{"n_head": 12, "n_kv_head": 12, "tie_embeddings": true, "parallel_block": false, "beta1": 0.93, "dataset": "wikipedia_en"}
Each number is 128 + 32 x the weight over the matrix's rms, rounded and kept within 0 to 255. Layers, rows and columns count from 0.

# layer 5 MLP up, 2304x768, rms 0.0628, rows 1577-1603, columns 512-639
[[159 132  84 150 105 142 107 105  85  91 124 112 100 135 140 132 133 160 145 158 126 164 126 121 160 104 123 125 129 139 104 174 104 123  81 112 139 126 135 103 139  91 122 160 125 114  58 119 118 100 120  99 127  90 136 105 186  73 145 133 142 144 139 142  71  70 123 176 126 118  90 138 119 115 168 175 146 118 135 122  99 192  95 100 107  90 144  94 155 102 104 128  74  96 120 109 117 165 154 134 125  95 103  96 137  92 119 105 118 143 158 105 109 121 120 103 109 158 129 163 134 107 123 170 188  73  81 164]
 [145 118 120 103 143 146 146 133 108 151 153 119 204 146 142 154 171 107 136 164 145 100 128 128 188 129 168 134 151 174  99  73 199 128 115 128 119 168 128 137  85 121 135 116 102 123 142 121 184 154  96 145 113 156 104 147 113 126 149 168 143 106 132  94 155 119 246 155 125 111 147 155 141 127 114 123 124 114 134 101 128 151 118 141 158 174 134 162 118  98 162 108  99 159 171  96 136 147  84  83  79 119 121 168 138 138 107 153 113 114 132  89 122 181 119 153 131 165 151 140 178 133 118 155  91 162  74 134]
 [109 142 150 114 147 114 130  98  76 187 110  90 115 150 121 106 130 146  87 229 154 140 175 105 110  67 151  87 123 148 127 177  69 120 175 108 114 162 181 158  72 106 149 144 158 173 191 101 101 112 143 178 126 148 205 157 129 130  89 139 159  93 176 152 117 159  85 163 189 103 137 130 187 133 176 169  96 200 159 149 102 113 138  75 157 165 215 101 175 145 169 114 126 135 149  98 140 112 153 164 131  96 124 127 173 152  79 138 148 126 196 124 167 226 107 174 171 140 100 167 175 133 153 131 186 135 112  40]
 [109 141 102 123 106 128 139  90 102 164 121 118 128 187 159 116 111 132 111 165 117 104 120 136 107 145  52 134 143 128  99 156 119  91 141 142 112 169 140 161  98 156 119 127 120 155 111  94 180 136 118 121 141 163 125 111 157 142 117 121 107 154 179 143 125 189 141 132  89 152 104  95 145 121 115  73 151 115 102 121 116 120 115 102 140 215  81 128 179 106 186 147  75 133  72 111 112 104 129 136 110  93 151 113 150 146 118 146 117 152 109 128 127 107 136 153 135 178  94 154 129  78 174 146 129 148  85  89]
 [128 131 135 177 166 138 146 141 139 165  86 157 194 165 107  75 109 163 106 117 125 130 113 135 138 168 177 132 204 126 131 116 147 151 164 103 135 111 123  80 152 136  96 188 132 138 112 208 116 127 178 111  94 157 118 141 151 161 144 149 100  70 126 121 133  89 192 140  83 134 128  93 127 154 104 126  98 166 171 128 163 166 105 155 155 152 181 169 125 129 176 163 119  99 130 138  96 139  96  93 153 158 123  95 174 103 167 111 107 169 138 133  71 148 106 168 191  96 136 147 128 157 138 138 125 142  86 122]
 [114 131 130 129 119  91 147 153  50 139 156 142 103 173 135 114  92 124 109 136  88 123 122 103 124  83 135 173 157 197 199  81  94 152  83 153 105 124 181 112 136 162 130 138 111  99 145 165 112 119 153  77 163 136 163 178 138 153 112 128 143 105 153  96 101  29 109 145 142  59 125 120 150 117  71 120 112 124 101 100 121 109  95 114 116  95 171 138 162 165 154 126 164 137 120 132 131 119 114  83 118 144 136 148 139  60 135 136  97 161  73 156  96 109 204 153 139 129 190  85 134 161 114 166 129 179 109 166]
 [152  95 155 101 132  65 110 100 155 102 178  79 127 120 127 115 139 119 145 122 165  95  85  61  87 120 142 132 153 102 170  26 116 131 129 113 164 107 109 122 131  96 198 198 169 116  90 122 104 150  91  90 123 145  97 111 100 102 108  87 116  62  99 129  67  66 160 124 118 138  94 146 118 134  60 106 127 147 153 130 106 183 140 159 126 102 204 178 104 166 151 181 176 107  57 134 120 101  68 152 142 118 142  94 123 104 113 185  91 156 169 203 181 153 155 105  83 162 117 156 106 158 146 120  97 104 164 182]
 [ 95 124 156 104 183 110  97 153 101 127 174 172 141 168 130 150 133 163  60 172 130 124 127 168  97 125 147 163 192 148 137 106 171  77 164 128 114 168 173 123 118 113 103 121 171  78  90 166 142 180 104 133  62 169 105 125 189 108 104 159 146 100  82 187 101  69 105 101  86 126 143 142  92 149 151 192 169 117 141  52 160 139 174 147 173 212 159 138  80  95 227 137 100  99 106 121  76 101 121 114 151  72 138 176 101 126 154 127 108 128 127 120 113 102 181 138 137 179 196 197 189 135 206  99 135 131 167 134]
 [170 140  92 148 186 162  89 161 128  86 124  80 152 102 124 184 133 104 181  67 184 163 125  93  70 118 146  72 123 164 135 121 146 136 138 171 120 112  88 179  68  97 189 109 148 109  93 177  89 106 209 123 160  74 152 101 135 172 146  52 137 141 162 126 175 155  90 154 124 161  80 138 143  85  87 116 170  81  97 127  60 192 100  98 144 115 143 141  93 127 189 168 128 122 125 116 134 134 149 172 107 118 157 182 156 139 181 128 160 186 121  99 197  46  98 165  73 108 164 168  88 163 119 124 166 124 143 145]
 [128 163 106  94 103 183 125 142 132 103 152 124 136 189 123  72 160 149 144 120 132 156 104 158 150  94 144  90 113 109 144 132  86 107 150 103  64 167 114 115 156 146 107  68 150 149  88  64 200  40 109 163 126 125  63 120  98 120 188  95 109  97 152 150 116 161 142 108 165 101 134 178  77 122 127 126 163 147 101 152 111  79  93 116 121 120 168 103 110 173 116 131 117  57 121 154 137 126 143 106 146 127 136 169 116 116 102 146 129 131 139 126 113 134  92 111 123 121 174  95 121 112 118 118 104 127 142 121]
 [112 143 164 163 107 132 130 113 159 140 129  76 160 197 102 102 123 103 179  35 131 118  90 131  66 130 118 107 133  96 181 117 168 116 104 145 101 129  68 113 116 122  82 168 172 109 112 113 124 103 139 118  89 151 181 166 153 113 116 164 122 122 143 111 198 123 111  96 164 118 118 183 179  97 104  73 132 122  64 125 110 192 123  94  93 122 186 147  95 117 185 145 159 147 115 136  28  95 146 153 179 121 145 197 155 207 134 118  81 106  93 146 125 111 116 144 159 135  66 122 151 139 108 110 150 181  98 166]
 [101 119  69 157  87 136 129  79 123 153  84 115 148 102 117 117 142 126  79 106 182 118 138  92 112 122 171 100 122 183 113 153 132 169 131 147 114  51 113 168 100 190   8 156  86  96  99 124 164 111 165 127 145 178 115 156 108 139 119 135 131 116 115  94 145 171 128 116 129  82 134 100 155 154 170 178 123 156 137 150 112 119 111 124 174  99 156  94  45 126 104 140 102 184  85  77 133 132 126 179  98 148 123 103 113  94 109 113 168 131 128 104 136 111 152  73 116  93 134 113 129 127 170 147 150 145 106 151]
 [206 100 115 111 120 197  91 145 123 105 121 155 130 136 133 134 120 139 191 112  71 139  95  80  78  79 131 133 129 152 190 105 142  70 164 117 125 120 124 162 132 202 163 101 137 137 139 130 169 100 137 116 137 145 133 207 120 167  83 105 132 149 135  98 115  92 126 167 112 151 140  95 133 162 126 148 136 193 182  93 123 102 141 137 142 145 133 179 175 111 108 102  88 111 124 111 128 156 123 127 185 102 129 149 123 126 118 111 132 142 112 119 157 114 105 153 114  94 139 164 128  60 107 116 136 161 100 187]
 [ 90 136  91 146 125 132 102 117 113 142 135 192 129 127 101 123 206 178 148 148 102  92 110 133 170 118 106 125 102  98 103 209 169 186 135 202 134 117 193 140 116  90 158 178  81 126 125 111 198 146 102 181 126  96 135 162 161  87 146 162  92 172 133  94 138 113  80 142 145  68 155  94 110 182 123 122 138 148 176 138  90 101 120  93 150 198 153  97 204  88 166 167  90 184 123 113  64  80 131 135 119 138 216 169 104 111 100 111 121 106  76 106 156 121  94 147 105 164 119 107 124 145 160 119 164 145  94  96]
 [149 105 173 147 160  29 112 129 126 167 147 125 107 137 164 164 170 165 156 160 123  82 101 117 164 127 143 186 146 150 104  97 183 154 104 123  76 102 156 147 115 125 156 129 133 118  99 158 103  66 127 129  70 197 187 120 111  53 202 138 163  81 139  93 117 184 111  72 113 147 151 122 115 107 184 144 179 126  50 118 168 138 135 129 160 142  57 151 153 157  69 150 178 131 107 225 150 138  61 167  82 131  82 113 146 171 131 138 116  70  97 114 131 147 199 125  85 174 166 136 116 142 130 153 119  86 131 115]
 [174  93 127 153  92 169 146 156 123 127 154  98 113  93 169 121 124  92 160 119 134 155 155 122 139 117 152  77 187 100  89 142 131 175 151 132 169 138 126 146 128 174 109 105 117 141 103 178  94 146 152 154 164 150 109 140  97 115 105 136 132  86 143 140 134  81 208 158 161 148 143 140 125 124 144 137 138 119 139 108 127 141 106 139 130  99 125 122 154 147  83 113  66 102  92 114 171 144 148 185 146  49 111 148  86 142 147 107 126 124 149 154 133 126 178 154  73 117 138 176 113 134 143 199 182 148  85 101]
 [196  47 143 160  64 124 169 140 170 137 137 140 124 168  76 132 111  82  99 158  99 102 130 142 139 137 134 132  98 127 112 159 171 121 120 114 146 134 132  29 147  94  80 172 161 122  87 218  91 200  38 180 127 195 173 127 176 206 125 120  91 124 143 124  95  73 110 110 180 120 175 129 109  87 137 127 129 110 161 164 121  97 120 102  98 153 122  64  83 147  74 141  80 166  84 143 138 106  73 140 157 130 173 101 141  84  94 170 111 125 191 146 152 145  95  92  89 120 101 140 134  60 149  75 142 186 153 136]
 [147 144 107 125 143 101 160 119  92 113 164 114 155 134  94 141 103 122  97 132 125 118 118 129 153 162 168 117 151 130  84  86 118  93 112  89  94 113 191 176 162 165 175 127 164  92 162 206 122 139 190 148 150 111 165 117 131  80 100  83  95  90 143 111  82 133  85  75 111 108 166 126  83  98 157 106 102  98 218  84 175 127  67 108 191 128 152  93 174 160 126 171 152 113  76  87 139  81 133  89 123 135 109 106 129 119 174 178 190 141 135 116  67  74 150 100 145  93 158 144  92 115 182 139 113 167  89  78]
 [164 142 149 126 133 105 137 164  96 147 135  57 148 131 147 156 115 136 142 139 156 179 121 110  93 144 136 111 158 131 153 124 143 108 119 125 103 108 103  91 143 188 146 157 190 115 153 125  99 148 124 117 172 132 103 115 181 145  65 112 128 142 141 135 112 184 113 130 148 110 107 151 119 146 111 103 164 117 107 122 108 142 117 144  85 105 103 160 130 134 146 122 107 131  82 139  85 124 129 114  58  95 136 129 143 120 131 169 121 157 148 122  79 130 136 124 108 157 138 145  93 125 107 116 141 140 115 156]
 [168 131 153 111 162 154  37 149 116 169 156 178 145  82  95 119 168 119 161  61 141 129 155 114 119 114 125 149 116 159 133 161 108 166 126 170 109 137  76 142 112 166 151 152 140  87 145 136  95 122 147 165 131 141 156 117 126 136 167 109 161  94 126 108 103 167 123  82 103 205 115 135 141 154 164  95 158 153 145 138  81 144  75 112 102 142  86 130 118 141 108 113  83 106 163 208 166 168 112 101  92 120  64 105 133 188 154 151  55 178 107 103 177 112 131 151 103 156  80 143 142 134 125 133 152 198  92  88]
 [174  86 115 101 171 151 158  88 148 190 130 140 115 130 133 152 148 127 160 128 176 162 121 149  94  68 158 148  73 126  86 131 129 118 118 144 117 100 116 149 116 114 148 123 112 142 108 135  27  91 123 119 122 147 135 117 144 105  79 125 123 118  90  83 121 153 132 128  90 149 174 170 127 132 122 107 126 133 184 173  98 134 206 121 134 115  85 105 109 120 133 116 127 157  96 114 115 131 157 162 102 123 156 102 114 113 140 121 142 125 118 153 137  86 105 149 137 149 151  92  84 183 167  90 174 188 111 118]
 [150  96 131 187 121 150 143  86  97 109 181 161 137 172 134 141 142 101 206 157 118  92 131 134 136 137 149 104 125  99 154 153 112 143 114 182  76 106 106 170 117 103 147 133 153 119 126 126 186 129 108 154  97 143 102 139 167 121 159 114 141 152 149 193 117 129 156 109 103 171 123 146 117 116 123 167 129 139 205 138 147 140 133  86  85 123 108 122 116  95 161  50  67 169 165 123 149 135 118 120 113 145 129 119 101 155  77 124 184 117 153 116 123 150 175 130 116 152 133 122  80  96 122 148 101 133  45 127]
 [154 221  59 149  89 112  86 128 141  84 178 151 131  62 131  91  96 157 121  90 183 100  83 129 142 159  93 165 149  88 142 158  60 125 183 122 101 143 134 136 169  92  77 101 102 206  94 146 160 131 157 134 185  93 118  70 141 105 126 118 139 100  83 122 164 109 146 135 130 136 112 108 149 134 147 101 109 124  67 118 121 105 161  78 101  89 132 112 133 122 140 185 129  99 135 122 128 129 117 159 173 105 153 139 210 159  43 127 112  77  81 125 114  95 117 164 146 136 149 109 179 116 130 102 168 191 145 101]
 [137 147 149 129 130  79 108 160 121 146 159 110  75 143 129 119 137  83 130 145 165 101  73 156 111 123 129 127  84 141 165 111 164 157 130  59 151 160 161 130 122 151  89  67 142 106 176 156 124 151 150 116 140 166 162 175 124 147 134 145 112 124  88 141 129 130 151 154 116 132 137 145 106 190 159  88 151 150 115 171 147  86  97 131 149 153 173 100 138 120  95 102 108 131 149 148 146  87  96 148 123 160  87 109 113 109 183 152 128 134  96 148 180 117  79 100 124 117 159 165 136 126 150  72 161 145  85  68]
 [148 109  94 114 152 158 130 166 121 150 149  89 115  77 161  78  99 137 112  63 153 174 103  99 135 129 134 157 135 110 153 106 138  88 100 109 147 132 159 160  94 143 147 126 121 128  88 151 190 108 153 135 134 144 181 133 126  93 102 148 102 176 178  91  64 117  48 127  62 138 108 169 109  92 152 101 128  45  94 133  91 138 107 158 100 101  98 115 130 135 130  80 147 103  74 118 168 158 129 173  89 121 152 117 133  55 179 111 119 122 188 170 208 148 144  77 138 194 161 127 147 118 124  87  93 143 117 170]
 [156  70 166 114 173  95 103  87  88 131 152  77 131 105 160  98  70 140 128 134 165 203  75  89 208  73  99 160 120  97 135 114 143 141 121  92 149 124 111 131 174 132  51 154 134 133 119 147 109 134 116 166 165 150  96 134 126 106 115 162 100 145 115  40 155 156 172 108 115  86 113 110 148 116 116 139 121 147 188 143 137 117  98 153 131 173 159 141 140 174 147 132 109 137 114 128  96  57 166 150 141  95  80 175 109 137 124 116 152 167 159  97 170 122 100  93 150  92 153 114 118 157 101  95 149  65  63  81]
 [130 141 126 162  71 124  86 142  59 148  93 122 142 131 138 115 122 152 112 106 128  97 102 152 138 134 153 151 108 153 136 143  95 138 168 137 110 113 103 177 100 148  64 164 122 150  90 123 143 152 168 121 151 146 105  83 170 109  91 130 163 138 157  62 143 143  91 165  90 121 109 132 117 125 164 154 171 125 137 107 140 104 119  92 128 162 175 115 128 130 114 150 184 138 129 116 112  93 155 159 101 146 139 140 131 102 129 110 132 166 109  98 103 138 143 152  93 171  96 125 147 115 132 109 107 148 116 114]]
# layer 5 MLP down (transposed), 2304x768, rms 0.0323, rows 1577-1603, columns 512-639
[[138 167 183 134  46 162 133  97 132 135 141  95  99 127 168  88 180 138 123 143 191 129 138  84 137  90 127 129 113 150 102 113 166  98 126 157 119 174 124 138 104 110 135 156 130 118 147 142  89 164 101 137  58 133 125  55 119 148  63 125 103 151 146 157  94 114 103 135 128  97 108 165 124 111 150 137 104 168  77 116 128 117 161 130 136 122 119  99 137  51 116 165 112 135 171 159  74 201 108 151  71 123 145 107  87 182  73  93 152 153  93 155 124 142 140 156 135 158 125  87  85 141 143  79  76 128 190 119]
 [101  96 137 126 129 151 154  92 131 139  81 103 158 147  98 178 110 125  90 100  90  70 110  54 101 127  71 146 124 130 177 123 131 151 147 106 120 162 150 119 124 122 114 120 208 170 151  78 136 110 125 125 170 115 199 154 134 171  99 127 147 172 156 130 118  78 106  85 188 139 164  77 143 172 138 121 172 150  85 143  93  50 139 176 156 111 142 121 128 154 141 125  95 138  93 155 122  73 161 108 146 145 186 147 109  97 130 189 156 120 128 178 155 108 163  89 115  57 109 125  98 180 105  56 181  81 118 131]
 [132 105 101 142 126  94  82 134 104 153  88 100  96 141  89  96 114 140 107 131 188  68 138  74 149 110 169 165 150  56 150 115 112  63 118 172 117 169  84 111  99 145 150 127 125 132 130 125 107 141  60 151  74 119  64  92 144 114  75  48 130 112 183 151 107 163 126 147 112 116  98 118 193 161 144 114 136 160 107 144 139 178 152  98 120  99 106 145 158 100 133 114 111  91  92 167 129 111 114 188  84 119 174 116 127 119 108  91 114 117 133 139 123 153 186  98 119 196  30 144 139 128 167 104 158 121 161  64]
 [ 83 173 153  47 129  85 173 137  46 153 194 190 110 118  97  75 155 195 115 130 162 102 180 104 105 179 106 163 153 101 148  97 136 138 120 100 107 137 163 149 150 111 191 142 135 180 143 145 168 130  62 138 126 131 119 176  91  98 136 173 191 161 134 146  67 113  86 123 128  99  83 148 126 195 100 129 110 107 172  63  97 131 101 216 110 143 108  99 145 134  63 162 137 150 186 146 128 148  92 197 166 166 151 115 127  97 122  64 149 132 143 121 126  94 141 117 180 126 124 108 136 119 121 123  71 131  87 123]
 [ 74  87 138  94 126 154 134  89 172 193  87 116 134 131 119 141 102 110 161 142 105 108 153 151 117 115 169 118 109 132 111 119 148 110 129 165 107 148  85 145 104 165 119 181 141 117  67 104 111  57 153 153 149  95 161  92  88 120 117 171 122 133 174 139 126 119 120 153 131 124 131 141 170  67 136  95 145 168 117 136 106  97 111 133 129 140 192 142  85 129 130 116 108 160 122 142 178 108 139 120  86 117 116 147 165 154 107 146 142 155 153 143 146 105 134  63 120 246 101 101 137 119 163 175 146  80 118 136]
 [121 144 112 119 118 148 134 129 151 142 140  87 136 109 125  70 153 121 106 169  85  81  99 125 116 147 111 145 130 143  76 132 132 155 120 127 141 166 147 151 132  29 114 134 146 152 146  73 111  46 132 115 128  85 118  87 169 174 144  95  53  87  37 120 129 152 103 134 127 161 135 112 164  75  98 126  91  92 143 145 120  82 168 129  98 184 127 201 109 174 179 171 127 102 130 156 155  83 120 136 131 138 176 112  76 137 125 136  52 115 146  95 100 174 155 141 100 129 119  94 140 175 137 126 114 130 139 125]
 [160  92 151 169 119 142 174 109 153 183 199 123  78 124 136 120 136 122 157 153 135 139  96  97 140  93 143 124  83 133 135 185 112 128  96 157 158 109  48 199 163 230  82 150 194 121  94 165 119 130 107 182 147 159 102 153 124 117 116 111  92 147 150  78 104  81 112 160 115  82  78  98  86 114 127 163 115 144 116 123 157 119 103 115 161 122 132 142 111 104 139 133 113 139 155 124 129 102 187 131 133 126  65 172 130 111 151  90 162 158 108 217 142 145 179 135 112 167 155 165 122 106 144  80 147  90 146 109]
 [162  94 118 159 164 193 182 146 156  93  95 135 168 146 120 142 128  84  86  73  79 104  63  89 146 128 145 137 148 138 122 106  61 136 145 130 130 169 146 183 178 157 155 159 185 149 139 117 214  92  61 121 116 104 106 151 116 137  71 130  95 138 201 112 166 122 131 162  95 124  93 181 152  91 109 122 199 142  61  71 164 135 147 195 115 202 145 137 151  91 109  46 109 166 182 185 100 148 137 141 105 146 103  98 107 138 138 130 104 117 228 131 158 161 104 175  86 101 145 116 150 108 112 141 133 194 124 146]
 [126 197 136 114 133 107  82 156  51 122 143 186 130 172  99  97 150  81 117 129 103  87 125 159 116 134 112 160 116 139 184 149  76  89 125 132 164  88 195  99 110 101 137 110 113 165 104  83  96 180 139 127 128 130 121 127 105 125 145  97  83 163 148 148 119 129 124 186 207 123 168  74 183 199 156  66  85 144 122 189  99 167 122 175 110 176  85 187 142 126 133 103 126 142  84 168 129  97 113 121 154 138 164 109 110 130  76  90 146 114  91 132 128 114  92 129 165 148 111 122  96 143  78  79 136  86 115 101]
 [125 118 154 152 121  60 207 135  87 122  80 102 114  73 114 116  75 127 113 146 124 153 206 130  77  80  66 151 161 103  81 150 131 159 111 147 197  90 148 170 124  88 144 148 149  96 181 215  70 193  90  88 132 128  96 174 145 139 107 143 157 162 134 116 160  59 136 156 141 142 116 100 147  89 111  73 156 126  80 156 143 145 144 150 162 119 149 152 121 146  96 126 106 123 129  86 105 122  85 123 102 104 199 146  88 109 162 153  55 116 115  96 146 151 138 159 106  90 109 160 157 107 144  95 161 100 109 164]
 [121  93 156 183  62 138 105 144 123 146  86 182  99 158 159 146 183 151 127 112 161 149 180 133  79 122 167 185 172 121  76  98 139 146 105 150 104 142 129 131 122 123 164 103 120 148 166 121 169 169 153 109 133 119 123  78 168 123 131  93 113 131 162 127  97 114 161 124 131 194 173 108  66 157 140 126 138  79 102  88 121 104 109 161 132 108 153 111 148 168 140  98 170 148 114 110 134  89 137 136  82 116 163 170 110 151 145 156 119 101 142 111 134  92 112 142  87 132 160 149  73 121 109 125 123  83 128 138]
 [ 74 104 162 168 167 166  35 131 125 114 158  94  97 144 164 134 172 113  87  75 145 131 157 118 140 163 128 174 106 123  85 101  61  90 102 144 119 116 151 158 119 168 120  99 148 127  77 114  96 125 138 117 103  95 120 112 151 128 133 117 131 153 165 157 127  86  86  68 161 154 182 121  96  68 195  87 146 156  61 139 112 130 149 100  90 137  94 151 160 107  90 120 102 171 174 145 178 106  90 122  68 114 149 106 124  58 192 150 101 104 163 174 161 120 160  84  91 112  82 159  77 123 106 202 130 185 165 129]
 [168 146 129 149  74  78 127 148 124 160 129 117 102 163 122 149 134  74 125 139 173 115 126 101 112 166 136  90 102 158 129 163 107 139 149 129 104 135 138 179 187  97 120 118 156 118 158 126  71  91 144  83 138 135 108 100 111 140 134 124 136 125 116 206 125 115 151 140 191 117 155 195 108 170  94  94 114 109  51 131 137  64 123  98  87  91 147 117 141 125 128 103 171 155 166 174  91 136 136 117 116 167 162 140 167 176 113 102 115 116 113 113 172 128 120 107 187 156 133 103 145 163 161 143  75 126 120 145]
 [131 203 120 123  93 172 118 116 153  91 107 102 136 117 168 151 136 137 109 115 114 118 144  98 147 131 184 124 114 149 113  84 110 132  93 120 124  67  79 106 132 151 125  96  93 169 120 146 128 130 101 166 126 133 126 127 158  98 115 180 150 179 126  84 115  98 140 118 169 146 133 141 152 167  97 128 110 133  78 114 114 120  91 141 128 122  72  41 109 131  92 129 107 141 116 162 165 142  46 119 117 148 150 143  94 120 166 147 151  75 111 132 153 125 151 156 115  92  82 121 139 160  83 143  81 173 154 211]
 [ 85 196  84 169 150 157 115 143  68 109 154 125 136 132 100 167 112  93 114 126  88 133 132 161  60  97 118  47  75 120 156 102 149 105 165 137 185 158 110 142 121 176 163 144  58 147 122  66 184 214 168 132  81 118  44 110 127 148 106 157 167 126 141 146 170  77 156  85 151 131 150 130 113 136  71  61 124  72 122  97  88 208 135 171 117 129 178 108 193 121 174 166 107 118  95 163  84  91 156  92 167 120 163 185 134 129 156 168 179 155  94 162  91 128  88 117 115 216 115 185  99 129 121  55 119 185 105 113]
 [ 88 106 150 145 113  96 123 136 123 108 121 112 115 161 107  93 144 116 111 141 118  77 115 127 104 193 105 187 141 120 138 139 135  50 118 177 100  91  96 133 113 126 124 166 112  63 117 146 129 188 153 115 112  68 120 178 128 127 137 126 158  81 164 148 125 121 114 127 113 141 156 129 174 132 149  85 119 135 148 135 121 123 154 149 148 145 105 162 109 118 132 141 172  82  55 158 108 139 103 178 156 164 143 154 136 133  67  64 147 114 110 163  78 178 127 128 184 101  77  87 176 169 131 111 122 136 116 157]
 [121  42 121 125 174 103  81 102 160 111 105  71 134  98 145 134 123 167 132 151 151 130 146 138 158  94 192 109  82 116 133 127 131 175 133 131 105  65 127  43  87  65 149  52 129 107 150 169 165 112 105 110 119 103 130  80 144 140 112 115 153 186 159  90 107 104 134 128 145  83 112  98 127  94 105 137  87 160  95 172 138 107 143 117 152 123 142  81 167 191 121 113 105 159 153 142 138  94 117  77 183  97 180 145 134 172 102  98 100 103 190 107 125 186 179 109 170 171  75 122 111 125 114 139 152  93 165 168]
 [145 155 121 127 106 118 161 126 141 196 124 142 113 161 201 151 152 157 146 143 117 122 126  82 169 180 111  99  70 133 136 121 131  70 141 131 111 212 138 175 102  85 119 161 160 113 149 134  76 102 158  95 169  96 161 148 134 158 130 153 133 120  95 146 132 130 118 143 123  81 179 113 164 137 148 150 136 173 150 141 127 138 119 101 172  79 133  93 123 118 133 198 108 124 146  80 116  98  96 175 101 173 129 134 138 137 113 120  69 113 151 125  86 131 113 194 144 129 161 132 129 162  97  58 120 151 144 107]
 [116 155 131 147  85 115 165  96 164 166 154 148 144 148 116  90 138 163 157 131 148  87 120 117  73 142 130  98 153 142  98 125 137  89 105 142 125 134 104 173 129 104 111  48 110 132  96 126 147 180 162  99 106 119 165  95 125 167 116 126 150  84 148  89 181 133 112 126 130 152 117 149 129 165 127 101 128 146 127 159 154 152 160 123 126 159  94 130 108 110  80 136 118 114 116 139 173 129 143 136 112  91 114 137  93 182 141 101 152 134 119 144 131 165 170 150 135 136 146 127 166 140 163 170  84 130 125 132]
 [139 116  62 145 155 139 147 132 149 116 133 182 164 155 188 118 178 122 119 144 136 133 212 101 125 121 144 164 151 142 109 116 130 104 131 128 108 109 108 174  47 112 111 179 109  73  76  86  80 177 172 150  85 101  99 181 136 154 155  61  72  94 155  86 168 140 122  95 148 163  99 155 145 133 116 165 144 136 131 105 150 127 110 143 168 145 114 150 129  82 158 144 115 103 100 106 127  71  89 194  38 135 127 135 124 121 137  96 170 144 172 143 135 197 108 133 133 130 161 117 105  69 156 101  87 146 154 128]
 [ 55 167 124 131  98 107 130 160  93  83  99 140 182 120 131 134 137 146 139 112 105  84  82  89 124 146 105 139 146 143 166 133 156  96 153 161  72 175 174 146 163 120  98 216 170 111 131 178 190 123 122  76 138 111 198 162 121 187 136 148 124  98 158 142 138  91 150 129  83 124  70 141 149 161 168 100 136 153 104 128 144 128  89 166 156 196 155 144  40 143 126 125 159 144 134 110 146 153 148  77 170 108 106 246 174 137 161 137 110 178 113  88 107 110 162 138 100  96 112 139 130  78 143 122  78  98 173 133]
 [126 154  95 107 178 131 112 156 115  59  94 107 163 116 154 146 129 154  55 103 123 139 123 132 151 111  60  60 152 140  88 134 203 174 129  57  92 131 161 191  90 158 120 149 123 149 126 134 100 192 184  76 208 121 148 152  96 106  96  86  88 107 125 140 106 133 149 100  98 105 169 146  94 138 108 140 128 132 143 111 117 100  90 118 112  72 121 197 145 109 161 169  75 114  92 119 126 157 193 183 124 142 157 141 108 110 134 126 200 149 112 171 131 116 120 129 154 125  85 130  97 131 108  58 142 104 163  68]
 [181 147 127 124 146 205 162 142  96 116 164  71 133  97  72 142 100  80 183 171  91 171 140 153 110 141 126 102 145 202  92  80 175 137  59 127 133 162 118  68  98 109 133  84 125 116 163  71  76 149 141 130 112 145 140 178 100 179  95 140 152 163 143 137  80 132 142 196 133 123 144 137 142 112  79 138 106 126 102 129  92 153 147 151 109 107 121 127 167 144 135 140 129 133  70 142 122 125 126  86 165 159  78 123 116 155 141 135 140 127  74 129 163 138 112  73  70 154 166 175  93 107 156 112 103  85 155 135]
 [123 140 131 167 152 138 161 160 117 146 158 146  99 153 154  87 137 194 126  80  94 136 144 122 116 134  78  88 179  93  98 138 115  99 115 104 157 122 121 133 166 141 106 126 128 201 120  94  74 142 123 103  95 116  84  95 108  95  88 144 109 144 168 188 123 205 143 145 125 117 114 107  85 127 154 116 156 114 178  91 163 153 110 165 130 153 141 148 127  56 119 149  81 114 124 110 115 128 174 136  60 125 126 153 143 102 138 162 141 145 153 140  56  87 114  95  90 149 122 149 123  82 129  63 122 160 147 126]
 [ 66 194 166  63  62  80  89 144  97 112  99 125 127 218 187 192 140 184 184 121 116  66 129  84 143  91 227 149  94 110 105 157 108  89 122  79 150 190 101  95  91 131 120 134 141 194 157 117 129 143 123 142 145 158  86 165 159 189 118 158 122 144 104 135 110 112 184 147 146  97  82 105 153 176 104 174 156 161 176 186 132 110  86  47 168 136 193 141  96 151 116 162 150 103 147 120 127 130 111 141 180 104 124 124 146 131  66 142 162 139 151  48  50 107  93 122 186  59 116 139 140 128 154 142 102 113 119 111]
 [ 72  74 102 111 120 136 125 156 126  85 117 169  82 139 145  91 147 108 145 150 130 118 147 158 104 115 125  98  86 182  90 198 154  67  96 125  82 105  93 152 101  51 129 174 118 124 160  55 132 116 129 127 115 143  99 114 115 132 143 164 169 118 141 112 110 172  72 108 127 105 145 163 111 182 150 129 130 136 163 139 108 116 180 110 182 137 114 107 227 105 131  97 158 172 125  94 187 172 122  81 146 159 114 128 123 115  70 128 106 135  81 153 121 146 130 133 141 134 117 126 162 120 101 129 168 120 129 163]
 [121 105 129 136 194  87 176  86 144 147 109 125 126 150 130 144 134 171  90 188  95  41 126 111  66 140  84  77 151 104 125  83 172 137 132  81 128  65 150 104 121 114  47 122 133 125 101  98 141  87 114 144 133 132 112 138 110 149  78 131 168 136 117 168 127  93 116 180 122 126 149 160  92 141 107 144 108 127 100 120 114  66 137 133  85  81 122  69  90 150 109 141 123 140 111 105 101 119 105 115 103 136 113 138 145 122  90  94 106 135 113 144 157 144 150 157 182 114 170 134 115 155 194  97 101 101  80 111]]